Part of a small language model's weights.
Size: 10 layers, width 256, 4 heads of 64, MLP 768 GELU, vocabulary 2048, 7.12M parameters.
Architecture: LayerNorm before each block, learned positions, no biases in attention or MLP, tied embeddings.
Training: a variant of Adam for these matrices, 279M tokens, 8521 steps.
Each number is 128 + 32 x the weight over the matrix's rms, rounded and kept within 0 to 255. Layers, rows and columns count from 0.

# layer 4 MLP up, 768x256, rms 0.057, rows 206-258, columns 0-63
[[168 115 130 146 181  82  52 101 118 107  86 114 106 145 189  81 125 171  79 139  86 183 141 107  85 135  83 148 129 121 101 108  88 129 133 148 135 113 162 107 102  79 199 184 127 113 109  94 172 113 111 115 133 118 110 120 101 109 105 117 149 140 158 157]
 [ 87  55 200 207 146 111 127  90 131 136 136 129 175 143 177 127 128  97 126 110 174 111 133 154 112 156 134 124 164 165 103 102 141 152 145 158 130  96  83  89 132 171  92 154  82 100 121  85 106  82  89  88 136 192 110 161 196 133 157 113 139 106  72 143]
 [167 133 120 190  99  90  44 165  85 125 148 136  96 145 119 157  85 178 162 151 145 146 117 102 101 132 126  75 164  90 134 112 135 132 161 136 205  69 116 107  77 107 173 118 149 185 190 116 138 107 138 158 131  97 122 114 130 183 144 112 146 120 123 119]
 [134 126 166 124  99 123 177  72 101 139 138 147 147 131  67 124 139  89  81 151 199 147 132 135 134 146 127 143 109 111  97 158  70 132 146 157 142 108 190 128  84 112 104 105 115 174  86 140  75 149 132 117 117 116  88 101 132 136 201  58 145  81 143  96]
 [172 106  88  99 187  99 144 135 179  75  86 185  85 133 193 138  92 105 113 146  97 103 120 129 167 123 119  93 155 141 142 101 110  98 177 136 128 131 135 116 101 137 126 121  71 109 107 135  97 113 137  90 108  55 133 112 139 131 145  98 155  80 113 156]
 [110 134 141  95 129 104 115 116 129 165  61 173 187 129 118 132 142  83 116 178 103 142 116 104 149  60 152 154 200  88  73 152  74 135 154 102 178 134 137 129 178 143 175 173  89 129 137 190 115  81 104 101 114  71 111 102 150 130  95  59 117  65 140 149]
 [127 164 139 124 110 115 179  44 143 111 111 153 125 145  97 109 122 121 141 186 142 126 171 125 138  55 150 136 158  79  94 140 126 133 134 120 161  79 169 113 106  56 188 106 135 129 141 170  80 122 146 139 116  79  91 132 119 136 100 111 137 189 144 105]
 [115 165 123  74 164  86 114 139 110 115 157 163 133 116 151  80 100 123 125 210  92 103 153  63 118 104  85 133 123 163 124 118 167 132  80 125  64 110 137 165  50 112 110 195 140  93 155 101 128 164 167  76 118 108  71 190 145 194 148 162 187  63 168 169]
 [109 122 108 136 110 132 183  87  76 118 126  98 116 112 181 112 137 108  87 162  67 198 120  93 140 123  99  75 142 106 120 127 140 137 120 154  71 101 210 129  61 184 158  54 143 203 100  81 132 185 159 131  87 146 130 119 129 143  96  88 125 149 154  83]
 [ 83  95 193 113 144 132 126  97 114  89  63 178 137  87 171 109 136 218 162 157 184 154 174 109 176 156  99 159 113 122 173 113  68 123 174  70 106 118 151 117 149 165  62 168 127 136 131 111 116 159 152 164 116 111 119  96 132 119 112 126 122 156 131 128]
 [ 75 145 141  91 133 142 138  77 125 122 123 152 113 110 178 105 112 125 138 136 136 159 132  90 158 121 145  93  80 112  76 116 143 116 200 151 102 114 163 107 156 122 114 157 118  71 155  92  99 111 162 117 118  90 129 141 146 174  98  99  66 176 149  99]
 [139  86 122 109 116  58 139  91 137 117  75 115 172 152 162 109  82 154 154 163  49 181 145  98 172  86 133 128 161 106 108 149 154 160 113 171 157 127 147  85 105 117 127 136 136 128 123 163  88  99 155 131 142 121 134 108 150 100 135 144 153 130  63 172]
 [123 122 138 173  95 103 131  87  92  63 108 102 149  77 131 203  58 176 137 173 124 157 144  86 107 129 147  66 142  91 145 137  80 142 162 133 172 110 149  38 136  94 114 143 103 115  52 127 126  86 171 111 130 180 172 170 237 157 146  71 182 106 153 103]
 [146  84 130 163  99  83 143 148  96 144 106 156  93 158 175 134 118 143 117 136 139 150 133 116 140 161 112 182 115 154 118  81  97 149  94 154 146  88 104 133  96 135 116 150 135  34 145 149 138 122 134 145 125 152 128 135 130 174 100  94  82 129 149  82]
 [ 91 134 190 145  58 100 120  93  45 111  93 113 152 122 159 145 124 132 134 113 123 161 120 164 146 109 176 155 100 140 138 143 175 135 122 221 176 164 137  99  91 153 128 131 115  99 178 126 123 167 152 172  89  98 153 130 170 173 147 117 186  88  36  89]
 [156  52 138  99 109 116 152 111 150 120 107 121 146 130 138 189 126 194 162 131 180 140 101 104 104 136 121 159 119 155 120 144 142  46 122 182  53  75 146 201  72  96 104 156 119 140 129 112  79 113  72 132 157 156 142 153 114 120 154 119 128 105 157 141]
 [138 107 160  82  69 151 218 125 172  90 158 134  75  99 150 139 132 134 145 115 122 106 140 130 148 149 131 107 163 145 142 145 130 159 129 198 133 116 149 154 151 137 138 119 118 132 128 109 120 120 127  98 112 122 155 118 166 140  62  51 125 150  89  99]
 [ 92 110 144  84 114 118  89  66 109  55  32 108 103  94 192 132 107 187  92 147 171 131 129 103 150 144 128 146 104  92 163 117 132 141 110 171 116 116 117 169  86 195 157 140 140 114  92  92 173  93 151 192 128 176 103 140 176 155 106 195 120 109 119 135]
 [131 186 128 121 106  72 211  74 103  71 126 146 102 119  68 122 131 153 131 136 137 149 174 109 111 129 183 182 102 116  92 153 145 135 168 121 165 150 130 126 118  88 123 183  90 150 141 113  89 157 187 147  99 131 127  99 126 115 104 150 126 165 172 129]
 [ 72 113 134 143 145 151 141 168 112 146 118 165 105 100 171 135 128 155 132 136  88 167 153 105 104 122 160 146 140  99 183 154 153 134  87 162  85 148 170 160  72  87 130 174  96 155 166 107 104 116 104 187  99 170 119 140 137 130 125 101  98 111  99 121]
 [ 87 146 160 130 131 124 101 122 138 123  99 120 126 142 232 136  82 110 117 187  95 153 137  75 137  85 127 113 147 127 101 128 155  85 110  84 140 161 102  81  91 103 152 126  69 173 118 128 123 137 167 141 114 164 156 120 128 188 148 131 195 133 135 138]
 [211 130  85 113  91 109 117 115 104 149  81 115  86 119 143  99  73 132  78  84  96 184  86 130  79 132 114 106 136  86  93 144 113 112 219 106 182 126 186 110 117 108 108  74  90 176 201 142 124  80 102  82 121 126 126 117 209 141 164  86 197 145 117 134]
 [154 141 126  99 149 118 126 107  66 111 156 155 151  37 142 161 105 114 125 141  75 101  70 116  72 103 163 185 161 118  84 143 160 130 125 164 139 102 137 113  91 104 157 149 131 155 106 163 146 131 144  84  91 122 159 119 109 124 137  98 109 154 104 164]
 [130  72 144 175 120 114 140  75 115 139 118 154 118 158 137 103 119 165 122 135 113 167 107  82 136 187 174  89 148 146 118 123 117  91 151 212 149 114 140 168 144 176 174  86 121 167 154  79 111  54 111 212 104 145 138 231 159 157  94  18 126 140  74  97]
 [148 164 168  99 105 102 130 107  84 132 153 124 139 106 127  95 121 176 208 192 127 115  72  88  84 100 190 126  87 145 142 127 101 141 154 136 127 112 119 121 115 150 127 127 130 183 159 191 122 158 150 101 119 151 150 114 136  98 144  56 177 198 119 154]
 [167 115 169 113 166  94 122 171 102 114 144 145 101  72 128 103  40 152 144 126 114 135 131 143 153 158 149  93  83 128 175 144 136 121 136  76 123  95 108 137 113 152 106 121 124 134 161 104 168  92 132 112 122 146 115 134 130 111 136 153 120 114 115  69]
 [ 59 100 159  90 172  86 148 111  67 147 116 107 129 158 128 122  54  83 113 172 121 118 101 127 131 119  94 149 186 126  84 155  98 172 153 151  54 158 122 101 123 155  97 153  91 117 135 148 122 155 131 139  91  76 111 140 130 155  68 137 121 166 117  97]
 [134 114 121 111 136  95  87  96 158  65 131 124  62 110 160 140 138 161 143 161 158 191  75 115 137 116 133  96 172 103 123 112 129 114  84 133 116 159 122  96  69  94 122 137 100 168 169  87 138  99 185 113 143  70 126 113 107 168  98 136 152 160 145  44]
 [172 135 155 119 141 121 220 117 120 133 112 146 141 129 133 127 135 129 105 154 144 103  95 106 141 111 118 138 120 122  99 203 160 132 103  93 125  61 161  76 143 153  86 134 102 131 168 149 125 105 191 138 168  92 148 130 153 167 143 136 145 128  98 134]
 [160 114 111 125 150  91 108 153  82  89 123 120 108 142 123 133 156  91 158 144 130 103  99  80 183 122 117 139  90 121 116 120 104 132 171  62 186 120 126 114  70 117 110  76 107 136  85 133 120 101 170 165 110 134 118 161 143 175  82  94 127  66 148 121]
 [122  98 139  89 119 104 132 124 114  83 159 146  78 149 100 189  74  91  66 165 113 183 167  85 129 108  87 133 178 155 131 135 119 130 156 147  74  92 179  81 126 100 164 108 117 111 167 141  59  48 152 154  56  82 119 106 184 146 159 132 134 133  59  94]
 [ 69 184  71 154  95 114 111 124  83  84  92 156  79 137 155 124 139 111 131 118 174 116 136  84 110 129 104 112 116 104  82 169  75 153 106 134 110 156 151 177 147 150 129 134  97 143 137 136  93 104 148 153  99 144 132  87 168 194 150  88 136 181 177 112]
 [ 98  97 173  72 107 108 121  94  99  88 101 173 151  85 163  76 135 139 160 165 154 109 108 151 109 115 134 147 184 129  96 152 151 132 100 126 163 152 128 121 149 156 131 137 128 149 199 133 163 108 119 125 107 106 161 122 143 226 102  74 152 146  82 119]
 [191 176 153 140 146 113 103 135  94 115 174 120 109 116  95 156 145 130 112 125 156 161 119 140  91 155 131 158  83 114  58 130 121  63 140 101  75 114 137  64 154 128 167 154 131  90  84 141 116  61 115 188 164  66 156 140 112 167  90 126 156 102 126  99]
 [134  88 102 149 174 107 167 154  73  49 127 128 122 115 119 123 108 125  53  98 113 201 153 119  89 121 128 170 139 133 157 184  82 113 197  92 101  56 124 108 131 151  91 113 114 147 119  75 164 131  89 166 129  85 138 162 156 148 171 150 167  57 191 136]
 [128  96 146  53  42  99 111 119 127 106 125 131  93  73 207 154  92 134 105 115 186 173 107 194 151 128 133 109 127 153 131 137 145 113 152 111 141 117 136 190  42 160 154 150 137 131 113 147 101 106 146  86  91 109 150 138 164 106 133  95 155  80 124 127]
 [107 155 193 116 147 115 142 134 135  98 114 159 161  95 165  68  90 105  74 134 136 142 110  69 200  94 190 107 133  76 144 188 127 119 142 121 119 128 119 130 130 112 163 100 100 148 172  91  88  64 121 114 104 124 190 114 205 118  79 107 149 121 167 178]
 [ 94  95 114 137 121 135 100 126 149  95  96 109 111 128 155  78  96 129  97 116 146 144 126 135 174  55 136  94 134 109  54 100  83 159 151  91 177 133  79  96 128 126  98 143  96  92 150 124  95 140 102 129 147  46 104 170 157 141  56 137 144 112 150  67]
 [112  86 112 127  79 148 146 112  64 125 166 151 126  49 154 180 126 138 141 156  99 133 194 117 164 143  94 143 143 115 146 203 128  77  63  76 132 114 155  75 146 172  84 156 149 130 110 116 173 118 122 102 142 164 195 171 148 151  76 124 132 109 129 144]
 [120 107 138 128  67 113  98 125  76 107 147 171 135 105 109 164  48 145 176 149  59 106 148 173 129 157 111 155 144 157 151 160 123 153 126 149  89 136 112 154 143 158 151  98 125 114 120 154  78 125 125 108  97 103 180 128 159 135 139 139 188 118 149 116]
 [103 108 191 145 156  73 108  96 114 115  91 140 152  83 122 144 117  97 141 150  48 146 172  64 163  97 166 121 130 123  76 177  92  82 129 146 184 124 140 129 114 129 160  65  98 149 151 174 199 139 137 104 158 121 110 112 217  84 119  27  62 173  99 117]
 [154 142  70 137 100 144 124  76  64 120 144  95 121 125  85 215  90 140 125 131 116 148 162 132 134  88 152  95  73  50 150 122 117 103 113 184 162  81 143 121 110  98 111 157  77 156  83 112 155  77 149 202  88 139 167 108 142 124 185 102 132 162 117 123]
 [ 90 143 135 167 120 132 161 153 141 103  76 106 103 106 169 110  81 172  95  88 154 109 102 150 103 112 133 135 105  92 126 134 112 119 192 181 117  63 200 154 175 121 135 167 135 153 123 148 149  69 179 161 129 124 135 122 134 127 126 134 135 119 101 111]
 [143 131  66  89 127 142  66 113  90 170 100 104 118  84 166 116 135 219 155 121 194 155 136 144 132 126  56  91 154 148 101  76 129 153 113  93 164 165 131 124 143  84 195 133  82 127 144 106 181 102 157 131 118  98 122 158 155 128 135  22 176 122 137 149]
 [142  88 228 125 140 105 129  57 135 120 128 137 138 117 156 102 147 143  15 181 147 164 106 164 144  71 164 176 157  85 144 114  91 100 154 112 134 103 160 103 159 148  83 122 130 161 123 153  60  64 156 128 103 107 100 157 130 122 176 131 101 123 101 120]
 [132 159 170 130 123 142 153  88  76  95 130 128 110 123 102 135 143 109 178 123 106 198 146 114 145 174 138 124 144 130 130 115  81 150  90 143 118 114 118 108 139 180 122 149  86 152 101 140  92 115 214  99 132 110  80 132 171 114 160 114 167 191  91 100]
 [149  84 104 104 177  62 102  69  48 138 138 133  56 135 157 167  90 140 187 157 109 121 127 157  77 107 163 122 191 121 127 118 139 158 106 130 110 123 158 139 161 139 117 162 111 122  77 104 144 153 127 124 119 115 171 118 148 111 104  72 152  95 140 143]
 [112 149 135 138 157 151 148 185 119 119 146 148 176 126 133 110 123 114 107 134 118 114  92 122 192  96 173 163 153 152  94 182  91 118  89 131  71 125 159 128 145 147 127  73 122 130 131 143 151  98 113 143 122  97 118  83 136  93 152 106 181 119 129  88]
 [149  77 132 106 140 122 187 141 155 100 116 162  92 123 176 143 167 191 100 142 136 230 158 140 166 162 159 166 101 163  91 141 150  78 103 135  70  95 127 154  89 133 126 167 132 130 186  57 127 115 123 124 141 113 165 139 148 140  86 104 146 144 136  52]
 [ 99 107 141  87 129 100 130 127 188 154  62 148 170 206 164 127 109 141 152 130 151 130  96 143 103 171 172 139 188 136  64 174 154  94 151 137  99 137 126 107 135 189 125 181 100 110 119 141 139  49 163 160 124 154 220 132 110 100 100 111 146 135 120 130]
 [155 105 157 112 140 131  70 156 156 192 128 136 121 129 152 100 130 167 117 141 155 173 152  52 105 139 173 190 138 127  77 148 154 174 158 190  99  72 167 111  93 165 171  94 142 115 133 139 146 114 120 155  67 108  88 132 131 161  92  96 149 137 128 105]
 [131  92 147 114 107 120 155 105 132 133 153 106 136  96 151 105 127 129 126 128 160 117 138 141 171 171 179 143 118 165  98 155  94 153 154 126  84 114 156 114 124  96 191 140  90 129 187 121 153 101 177  74 116 133 125 145 146 102 112 156  99 109 140 149]
 [158 114 132 112 141 104 152 137 153 162 138 121 143 119 139 163 135 149 126 134 118 165 136  72 122 117 101 144 145 147 104  99 181 172 190 174 105 134 139 118 143 144 122 190 130 110 145  49 193  79 158 109 140  89 157 181 161 157 106 106 140 133 152 142]]
# layer 4 MLP down (transposed), 768x256, rms 0.0526, rows 206-257, columns 0-63
[[169 146 152  47  96 127 149 145  96  96 127 128 150 117 142  79 141 160 165 117  65 108 114 141 124 178 171  89 145 114 109 136 109 104  81 172 167 105 118 190 143 114 149 134 105 155 136 157 119 110 138 130 110 153 142 123 124 171 138 136 118 136 173  76]
 [130 152 128 151 163 124 127 144 132  97 117 107 105 140 124 137  94 147  46 124 144 102 178 131  93 120  97 114 116 151 152 110 135 166 138 142 159 132 152 132 140 169 191 101 133  94 155 140 117 124 171 142 114 182 153 137 144 157 167 158 108 182 147  86]
 [162 122 189 143 153 147  78 151 117 149 118 115  68 138 150 113 149 103 146 168 100  90 102 128 104 174 176 184 129 157 108 133 107 114 140 118 123 105 112 116 146 150 162  85 157 144 127 154  95 155 156 117 115 172 123 151 129 106 212 166  94 122 141 149]
 [170  51 136 169 123  93  63  49 148 160 121 125 148 172 149  85 163 162 134 185 113 106 126 146 159  87 137  92 135 154 126 147 132 110 135 136 167 163 141 113 101 203  94 100 162  98  95  60 105  93 155 138 239 100  91 108 108 119  56  85 162 113 102 152]
 [112 145 118 131 123 105 115 145 117 198 149 152 141 125 104 108 115 125 222  68 136 117 117  95 105  97 107 198 104 103 123 208 136 146 101  57  53 121 146 150  95 161 145 143 208 142 113 141 105 126 184 128 103 125 113 130 108 128 114  77 143  81 115  99]
 [109 110 137 105 182  70 152 206 124  82 143 132 133 209 108 108 229 142 196 102  72 140 136 150 112 161 157 177 127 138 115 158 110 121 151 160 144  93 114  71 131 101 140 136 103 167 125 123 117  99 118 109 122 211 146 166  65 128 131 135 133 163 120 104]
 [129 116 135 109 114 133 105 139 139 110  99 140 153 157 114 115 106 131 120 167 176 141  82  67  94  80 179 182 147 147 100 158 134 158 118  47 164 197 142 131 150 151 140 121 129 120 140  99 105  93  82 131  83 164 105 146 145  79 134  76 155 164 138  73]
 [119 228 172 141 139 151 159  99 165  64 118 124 139 157  94 118  40 106  83 110 151 147 111 105 103 166 137 162  82 100 146 163 112 160 121  26 106  91 111 147 180 102 145 160  75 112 166 178  78 111  86 173 203  57 102  55 136  87 146 103  58 102 212 128]
 [145 144  99  57 175 169 164 163 170 160  73 124 168  85 175 145  90  99 134 133 172  66 124 152 124 111  80 136 101 134  89 187 140 202 125 111  56 158 115 142  95 111  97 163 204 111 188 158 111 157 134 167  81 134 143  95 134 162  77 130  91  92 121 106]
 [165 115 112 156  49  96  69  90 172 189 109 122 164 132 166 174 105  98 164  98 158  79 136 123 100 208 165 139 110 165  43 150 162  78 117 133 186 137 156 117 158 121 169 127 142 108 161 139 143  75 105  37 136 130 201 132 129 146 185 113  90  73 121 140]
 [102 134 169 144 135 142  72 120 143 160 149 154 198  74 124 120 163 128 172  91 105 118 164 132 113 177 132 195 126  94 129 103  98 171 123 176 105 134 107 126 186 138 117  66 127 113 196  59 128 100  13 130 117 140 202 143 135 147 121  99  85 142  92  84]
 [140  95 144  82 117 185 136 187 125 155 169 146 133 111 129 100 139 174 196  49  49 130 142 142 127  86 142 173 102 108 171 174 107 166 135 126 143 140  95 156 121 149 113 155 180  69 113 137  72 106 185 165 145  95 115 146 135 112 162 130 101  82 135 171]
 [112 113 179 172  51 156 126 126  59  92 136 124 156 141 162 182  82 159 138  88 138 127 132 167  93 133 137  35  91 147 205  80  91 180 138 164 107  97 172 132 116 127 160 135 112 101  72 140  83 130 106  89 155  91 144 100 119 154 116 155 140 161 133 179]
 [114 187 122 154 128 122 157 118 174  81 139 144 104  98 143 120 141  71 140 188 116  80 116 166 137 109 119  90 186 114 109 127 154 111 114 119  98 124 110 120 143 134  85 119 123 173 145 135 146 146 111 132 154 131 187 107 114  89 135 115  94 153 165 144]
 [133  61 138  73 138 118 159  65 145 140  94 135 142  24  97  94 144 150 128 176 111 114 151 158  79  84 122 138 178 127 112 157 110 115 116 121  83 102  97 171 123 133  41 168 127 128 184  93 140 106 133 109  39 123 134 113 131 103  91 142 125 122 151 115]
 [179  89 118 130 129 122 151 113 148 127  44  92 123 109 135 137  91 148  39 151 112  69 171 162 125 156 164 147 110 181 114 104 133 107 182 157 101 133 158 167  74 110 123 163 100 128 141 147 156 137 118 111  67 129 150  82 144 167 189  96 145 136  46 218]
 [123 113 159 168 140  90 103 108  82 101 139 128 151 161 143 105  95 125 130  87 136 111 169 143 139  99 153 130 148 112 141 108 149 143  84 135 157 134 125 117 116 107 134 133  96 140  98 128 174 136 122 137 128 138 160 157 126 136 136 153 105 130 153 114]
 [133 102  91 158  90 129 113  83 143 136 127 156 117 131 158  86 124  53 205 128 146  98 105 164 148 112  96 115 137 106 120  71 163  98  56  93 147  43 146 129 134 113 151 121 143 136 145 179 118 140 137 150 130 142  82 154  53 148  83 116 158 109 168 109]
 [184  99 148 157 126 149 181 185 112 153 172 125  93 108 116  90  80 179 113 128 102 109 141 208  79  87 122 116 119  96 162 173 103 107 147 135 120 180 129 129 140 115 168 130 119 108 111 165 153 166 125 128 147 125  88 143 125  87  61 146 154 200 151 147]
 [166 125 183  71  88 186 137 171 109  91 159 144 103 159  83 185 110 139 111  94 155 141 141 168 135 161 103 161 153 150 126 159 127 173 146 152 128  65  95 121 116  95 131  93 171 155 121 198 114 180  69 132 161  98  89 154 100 155 144  79 128 122 124 190]
 [192 172 195 107 237 142 119  72  88 186 133 143 208 100 134 107 150 163 162 184 196 140  92 124 166 198 155 139 127 137  71 128 117 113 150 114 160 146 114 154 112 142 101 140 173  89 131 120 160 165 141  73  74 122 132 152  59 118 127 102 133 160 143 118]
 [ 70 203 135 143 191  93 100 121 119 106 116 127 149 190 220 133  99 147  93 138  57 120 128 153  80 160 119  91 110  50 163 215 146  98 206 112 101 116 130  81 147 196 124 170 153  28  89 168 133 110 105 138 165 136 146 179  91 103 154 119 119 149 127 126]
 [105 127 116 154  83 115 113 175 139 169 105 178 188  91  73 187 104 153 154 160 119 160 137  98 138  91 159 173 146 122 126 111 129  76 163 161 139  71 117 106 162 174  73  92 165 126 129 139 122  61 147 130 133 109 106 108 148 133 141 150 159  97 120 100]
 [115 188 188 127 111 154  78 108 168 117  55 112 122 145 140 119 131 174 198 148 176 122  47 164 129 115 112 122 127 127 131 166 129 135  94 182 163 119 143  80 135 147 123 101  32 171  71 111 105 123  49 149 107 162 118 113  84 116  49  45 167 151 175 121]
 [148  85 122 158 170 138 113 162 155 144 180 144 128 120 100 190 197  95 108 120 121 117 205 143 136 126  89 161 128 171  90 201 130  49 123 114  99 107 146 154 176 116 139 110 127 124 118 179 154 121  84 136 206 120 174 141 125 140 171 180  79  73 123  73]
 [124 102 155 129  91 127 158 154 178 158 169 112 110 184 105 106 166 127 141 150 120 149  65 157  90 100 136 123 117  52 107 113  95 163  68 162 153 114 135 125 101 127 157 189 171  91 140 180 152 117 167 142 136 129 126 120  81  86 133 186 139 116  75 179]
 [132  93 171 177 132 141  85 181 156 147 146 133 131 147  87 125 128 118 131  98 121  84 139 142 159 170 157 103 135  72  95 136 121  90 115  59 132 140 112 127 125 173 123  97 112 131 130 165 143 125  91  82 113 165 152 106  78  99 131 148  88 107 139 102]
 [ 76 152 172 177 146 123 137 124 186 124 116 154 135 105  73 173  66  92 148 108 131 141 143 152 146 144  96 124  81 122 115  99 110 108 131  86 142 120 143 118 137 118 171 140 180  89 120 111 152 168  96 134 144 135  32 118 119 141  67  95 124 109 197  99]
 [137 114  85 136 135 149 113 108 120 133 158  94  79 140 124  88 103  91 132  74 172 164 164  79 105 136 115 114 198 119 137 132 185 167 137 173 167 166 166  97 101 109 120 165  98 145  93 172 102 147 160 157 124 106  68 124 166  77 104 102 125 112 143 164]
 [128 116 116 104 147  76 120 119  75 180 120 175 122 165 144 180 132 107 141 136 114  90  96  91 154 198 124 162  75 132 130 143 125 159 154 120 118 139 127 153 107  98 134 103 151  85 127 116 116  81 100 115  84 104 155 162 126 125 148  90 151 127 144 159]
 [138 100 141 134 114 123  97 108  85  71 122  92 152 144 125 144 134 196 120  84 152 161 119  99 126 126 112  88 201  75 120 145 153 103 150 119 138  92 141 186 107  80 173  89 155 136 126 105 119 171 140 128 124  84 126 149 114 116  87 117 147 112 181 147]
 [141 231 122 137 194 193 131 172 142 148 124  92 124 143 132  85 134 150  74 131 116 156 159 105 150 164 123 180 124 177 125 185 168  78  79 136 119 146  91 141  67 136 135 172 147 133 147 104 112  94  82 132 160 131 148  75 146  85 206 136 100 204 117 101]
 [101 170  60 170 175 156 142 162 146 158 184 134 156 169 142 154 115  89 169 122 159 140 125 187 173 146 152  94 161 197 116 129  91 136 121  64 148 145 131  76 105 114 120 168  82 123  96 115  97 137 171 157  95 150 160 170 112  52  98 141  63  68 207 127]
 [154  88 141 154  55  88 123 158 150 172 135  89 104 152 119 125 135 164 106 102 139 111 112 114 150 101 173 108  67  84 164  93 102  41 146  83 189 115 120 120 188 177 198 119 110 101 119 133 167 113 145 148  98 110 137 140 166  95  70 159 153  92 110 116]
 [ 79 133 144  89 137 134  64 129 130 116  69 172 180  98 135 131 106 100 155 107 113  78 163 201 137 123 166 138 164 154 104 109  98 142  92 106 176  82 166  92 165 100 132  84  67 109  98 176 156 128 185  89 158  83 119 117 100 148 100 121 141 128 151 147]
 [111  98 127 107 172 121 112 132 109  73 120 119 172 114 100  83 147 169 134 170  96 109  76 153  76 196 110 137 152 164 176  73 130  97 142 139 205 118 118 144  85 124 127 106  90 145 153 159 168 146 100 137 102 111 109 118 123 125 155 157  97 170 157  71]
 [127 109 139 158 142  91 125 134 160 199 135 115 150  64 116 122  78  94  78 193 137 135 102 116 134 115 170 125 120  98  61 139 130  75 155  77 181 215  89 159  78 130 166  94  66 150 122 126  92  87 112 134 149 117 149 179 100 134 145 138 170 163 103 124]
 [168 191 117 127 172 133  75 148 150 108  84 105 132 119  79 124 102  81 164 117  79 120 106 120 130 149 113 204  93 178 113  65  78 130 115 111 111  91 125 105 133 175 102  78 137 111  77 146  89 164 172  87 114 177 151 166 117 121 123  71  88 144 101 124]
 [134 138 142 166 165 144 143 125 160 195  62 152 176 163 124  68 114 122 146 155 110  97  51 153 126 126 137 135 126 143 126 123 136 120 116 112 138 121 122 156 105 111 123 113 147 161 105 142 129 115 179 189 151 137 106 115 114  45 141  90 120 143 159  90]
 [168  99  96 151  85 139 142 173 100 124  98 144 118 103  65 161 183  76 163 154 227 159 124 102 125 177  81 121 122  72 118 103 133  83 175 101 162 137 155 113  53 134 127 182 123 124 134 147 107 164 116  98 103 112 122 171 112 184 154 134  70 189 115 137]
 [153 115 166  94 125 164 129 149 143 132 103 110 171  64 115 134  69  86  90  87 126  94 127 109 138 138 129  83 128 101 165  50  92 123 183  90 208 113 106 134 163 100 152 100 108 105 124 104 168 174 216 177 103 117  98 165 206  55 153 129 147 193  87  94]
 [103 106 179 104  95 121 151  95 146  58 117 144 142 125 123 191 187 140 105 156  46 169 153 144 130 121 105 104 126  80 140 162  56 147 179 162 131 148 120  75 106  98 145  96 160 111 135 142 136 109 142 136 125 160 194 103 133  71 138 130  99 101 144 138]
 [ 81 118  83 135 164 195 144 121 118 112 195 111 115 180 119 154  77 111 144  72 137 100 172 104 165  88 111 115 101  98 119 167 129 186 118  65  95 112 153 142  87 191 129 173  58  93 138  99 157 112 133 166 175  88 102  90 121  76  59 141 134 140 137 147]
 [ 90 116 124 133 158  85 160 185 133 170 108 112 198 134 101 134 123 140 144 142  93  90 139 177 124 126 152 144 153 121 157 135  78 183 135  94  53  97 101 122  43  94 134 103 108 123 173 147 149 141 122 116 134 132 129 161 118 130 122 157 150 117 154 123]
 [125 138 132 167 123 136 174  70  66  72  95 116  94 137 147  76 163  91 127  73 158 156  82 192 150  98  89 160  62 171 137 194 129  92  89 123  70 132  92 128 135 134 157 202 128  90 184 128 136 182 106 108 119 121 158 147 147 120 136 118 154 149 134 178]
 [182  92 159 154 156 153 161 215  97 184 124 146 122 146 142 126 174 144 183 164 141 105 195 107 164 124 126 168  66 170  66 114 159  67  85 120 125 116 119 122  97 105 110  91 128 115  97 139 139 149 157 110 116 136 142  97  86 100 106 182  95  83 132  70]
 [188 132 101 111 134 119  98 127 118 106 121 133 172 143  71 139 134 119 115 158 108 123 118 178 139 149 115 115 136 124 156 102  73 131 157  30  97 139  93  75 128  99 109 194  95 145 176 126  99 163  84 141 194 128 166 129 111 105 118 187 180 126 125  97]
 [127 141 169 153  70 158 134 111 116 169 129 124 176  52 160 117 153 124 108 113 138 153 159 139  98 176 126 107  88 133 186 114 112 172 105 158 103 139 130 116 123 101 169 136 146 136  99 163 122 149 115 147 139 116 140 156 109 144 141 132 114 102 120 135]
 [114 104 146 131 142 180 107 119  53 140 116  97 183 146  92  98 133  95 154 118  99  89 177 148 141 147 105 171 131  91  79 110 162  90 146 158 136 124  98 157 140 114 108 126 154 105 146 120 127 162 116 109 120 149 111 132  83 102  97 109  53 154 143 103]
 [141 145  92 145 164 110 128 156 108 133 149 143  97 118 181 161 160 140 146 143 111 132 154 179  54 146 129 133 172  98 135 107 147 189 159 151 110 158 219 170 142 148 163  99 130 119 113 155 100 153 102 199 136 135 104 146 187  98  95 210 114 112 164  57]
 [ 84 143 103  86 154  92 114 161 118 120 148 130  56  76  97 137 158 128 149 136 161 146 107  82 121 126 107 139  86 134 152 109 143 154 160  76 141 141 128 121 146  82 102  58 131 201 126 112  67  97 112  75  81 144 101 109 133 161 184 181 123 172 146 121]
 [161 150  96  74  68  94 196 171 142 162 136 125 136 180 143  91 165 123 121 100 153 116 104 152 123 126 121 167 121  99 122 138 109 140 117  66 130 120  88 131 130 170 172  63 113 122  80  96 167 144  22 178 100 152 101 125 151 131 188 172 110 117  73 120]]